Part of a small language model's weights: width 512.
Each number is 50 + 10 x the weight over its row's rms, rounded and kept within 0 to 99. Layers, rows and columns count from 0. The size before them is the row's rms in percent of the matrix's.

# gate: layer 9 MLP gate, 1344x512, rms 0.217, rows 212-215, columns 128-255
# up: layer 9 MLP up, 1344x512, rms 0.221, rows 212-215, columns 128-255
# down: layer 9 MLP down (transposed), 1344x512, rms 0.264, rows 212-214, columns 128-255
gate212 094:63 59 65 29 39 58 48 42 48 51 58 32 50 43 42 47 62 48 59 51 53 49 58 49 52 66 41 54 50 47 45 61 49 57 47 60 58 64 66 77 52 49 60 39 69 63 40 43 54 52 58 40 47 51 43 45 46 55 51 59 32 39 56 36 56 42 53 48 48 59 66 60 31 56 57 40 38 42 71 58 42 43 68 51 37 27 40 46 39 49 49 44 49 49 42 50 39 37 31 53 46 38 51 58 49 58 38 57 48 50 31 62 75 60 62 45 57 57 39 65 54 68 69 54 61 40 42 50
up212 093:58 66 61 39 60 41 52 50 52 63 39 28 54 41 47 57 45 56 52 47 60 58 43 56 57 62 55 52 36 30 64 45 60 50 43 48 44 60 42 59 41 33 65 32 37 44 60 60 49 46 50 37 45 37 55 34 46 47 54 47 35 36 47 47 54 50 52 53 42 56 48 36 65 65 63 40 53 44 39 53 44 53 56 45 61 44 54 45 27 27 56 66 57 47 45 38 46 57 37 54 41 52 59 57 47 57 44 51 31 57 57 55 53 46 74 50 29 60 48 60 44 47 49 70 58 51 44 37
down212 095:70 53 52 43 47 41 38 42 74 65 52 48 28 56 48 59 57 56 49 41 57 46 51 40 40 33 34 47 48 52 35 75 67 46 50 48 38 45 61 67 65 38 48 49 55 47 46 61 58 42 24 38 29 53 54 66 40 62 44 29 34 39 51 62 38 41 56 42 53 60 60 45 52 54 49 56 44 36 34 48 58 53 58 50 42 46 59 52 58 48 46 50 41 38 32 45 47 57 50 46 26 46 66 39 52 49 49 56 42 43 48 41 56 61 55 48 44 54 56 38 67 29 53 55 43 44 54 47
gate213 094:61 49 46 51 55 58 42 34 44 28 54 32 35 47 44 35 42 45 61 47 13 64 40 31 58 43 50 54 57 44 60 41 47 51 46 41 51 45 53 58 46 42 51 34 49 51 62 57 57 42 61 38 53 57 37 38 67 63 56 53 67 60 67 53 43 50 57 36 47 30 56 45 52 46 54 47 35 25 51 50 43 49 55 52 48 43 35 54 50 56 52 54 54 50 47 48 36 48 42 37 47 45 48 47 30 66 57 53 56 54 53 60 61 57 55 56 64 50 38 48 35 36 15 62 42 31 45 73
up213 094:43 57 61 40 60 58 71 52 54 47 58 42 69 43 55 53 55 59 36 55 46 59 55 36 50 54 49 50 50 52 35 43 34 52 22 67 40 46 57 59 49 61 63 56 41 63 44 47 54 63 65 53 47 41 44 52 53 48 38 51 65 45 30 48 54 56 41 31 50 40 39 52 57 59 59 64 33 40 42 64 42 67 45 71 41 48 52 36 56 31 44 41 48 43 59 47 47 58 57 55 48 62 67 50 57 52 64 28 36 42 67 52 55 57 45 49 46 54 50 65 58 62 35 61 34 52 52 49
down213 097:56 50 41 37 43 56 42 55 38 53 54 52 58 48 62 48 56 42 59 41 56 54 67 58 46 51 34 38 67 43 60 51 35 37 47 50 34 52 52 66 58 33 57 31 51 69 59 60 48 36 36 57 59 53 51 36 64 56 45 48 43 50 58 44 35 55 55 45 54 54 56 43 58 54 58 58 45 48 48 46 50 62 67 44 43 60 44 36 51 46 42 52 54 59 55 58 38 66 53 46 52 41 53 44 43 46 48 42 43 46 54 47 42 37 55 72 50 58 47 63 62 49 43 49 52 57 53 58
gate214 103:51 71 59 58 50 30 50 36 65 52 44 31 42 67 50 65 54 47 66 51 52 59 43 41 44 52 55 60 46 45 52 36 53 74 32 64 36 50 76 57 45 40 40 68 47 47 49 45 40 49 51 25 39 47 37 39 43 46 57 50 56 48 68 19 52 52 50 41 52 43 61 45 44 35 49 46 33 38 55 52 48 54 71 62 71 50 48 62 51 62 58 57 52 49 49 43 35 61 53 45 29 47 48 70 67 65 49 55 47 38 55 44 54 26 55 52 43 50 47 64 53 44 48 47 53 49 32 45
up214 103:48 48 44 46 37 43 36 52 46 48 41 64 48 64 31 49 43 50 42 45 49 44 62 50 62 41 47 47 48 68 47 58 56 29 55 42 75 45 51 53 48 67 54 40 40 57 36 54 62 36 55 60 45 39 40 62 45 62 37 58 55 49 46 31 41 47 49 54 63 54 25 40 57 69 35 48 56 58 44 49 54 46 41 31 48 44 58 51 37 51 31 42 48 61 47 57 68 69 49 51 65 54 54 42 44 39 43 64 50 43 45 57 71 64 47 54 40 62 50 40 45 53 45 58 53 36 77 58
down214 091:59 64 36 45 53 52 56 59 53 50 54 53 50 39 40 56 44 57 50 47 51 46 43 57 30 58 45 51 61 46 53 48 39 54 42 49 41 47 55 50 46 50 47 53 38 42 46 43 47 65 46 50 46 48 53 55 47 47 57 55 63 40 44 51 50 43 47 52 39 43 53 49 49 41 49 41 43 49 45 48 58 50 40 54 60 39 40 52 64 57 57 60 62 59 32 58 44 49 37 28 36 60 42 41 58 52 61 48 59 40 40 61 64 33 61 50 48 60 35 57 53 47 49 52 42 49 35 47
gate215 097:43 32 30 73 41 44 57 63 52 57 65 45 37 57 56 55 64 65 43 54 55 47 32 51 43 51 55 58 39 52 56 47 49 43 56 45 51 54 64 64 58 45 55 47 46 48 51 62 46 55 66 41 66 61 42 49 53 51 58 51 40 56 38 25 46 35 52 36 52 58 37 34 48 50 39 49 46 65 47 57 35 54 47 63 44 60 53 61 48 50 44 43 53 46 37 46 48 45 56 57 53 48 62 50 57 34 46 45 53 49 49 62 49 42 48 51 52 70 50 43 44 45 49 49 37 58 47 47
up215 101:37 48 60 49 45 55 40 53 54 48 49 49 56 44 61 56 37 60 63 47 56 55 56 41 57 44 50 52 68 42 54 46 48 52 52 57 56 59 48 66 28 50 46 56 50 41 42 42 39 55 57 40 55 66 52 43 59 68 40 47 52 46 66 69 40 46 43 39 44 63 39 61 53 48 48 34 65 67 56 46 44 42 42 42 41 60 51 39 55 52 45 56 26 47 62 56 42 48 38 45 55 45 44 51 58 62 63 29 46 57 41 46 51 49 38 51 63 43 58 51 57 53 59 40 34 72 44 40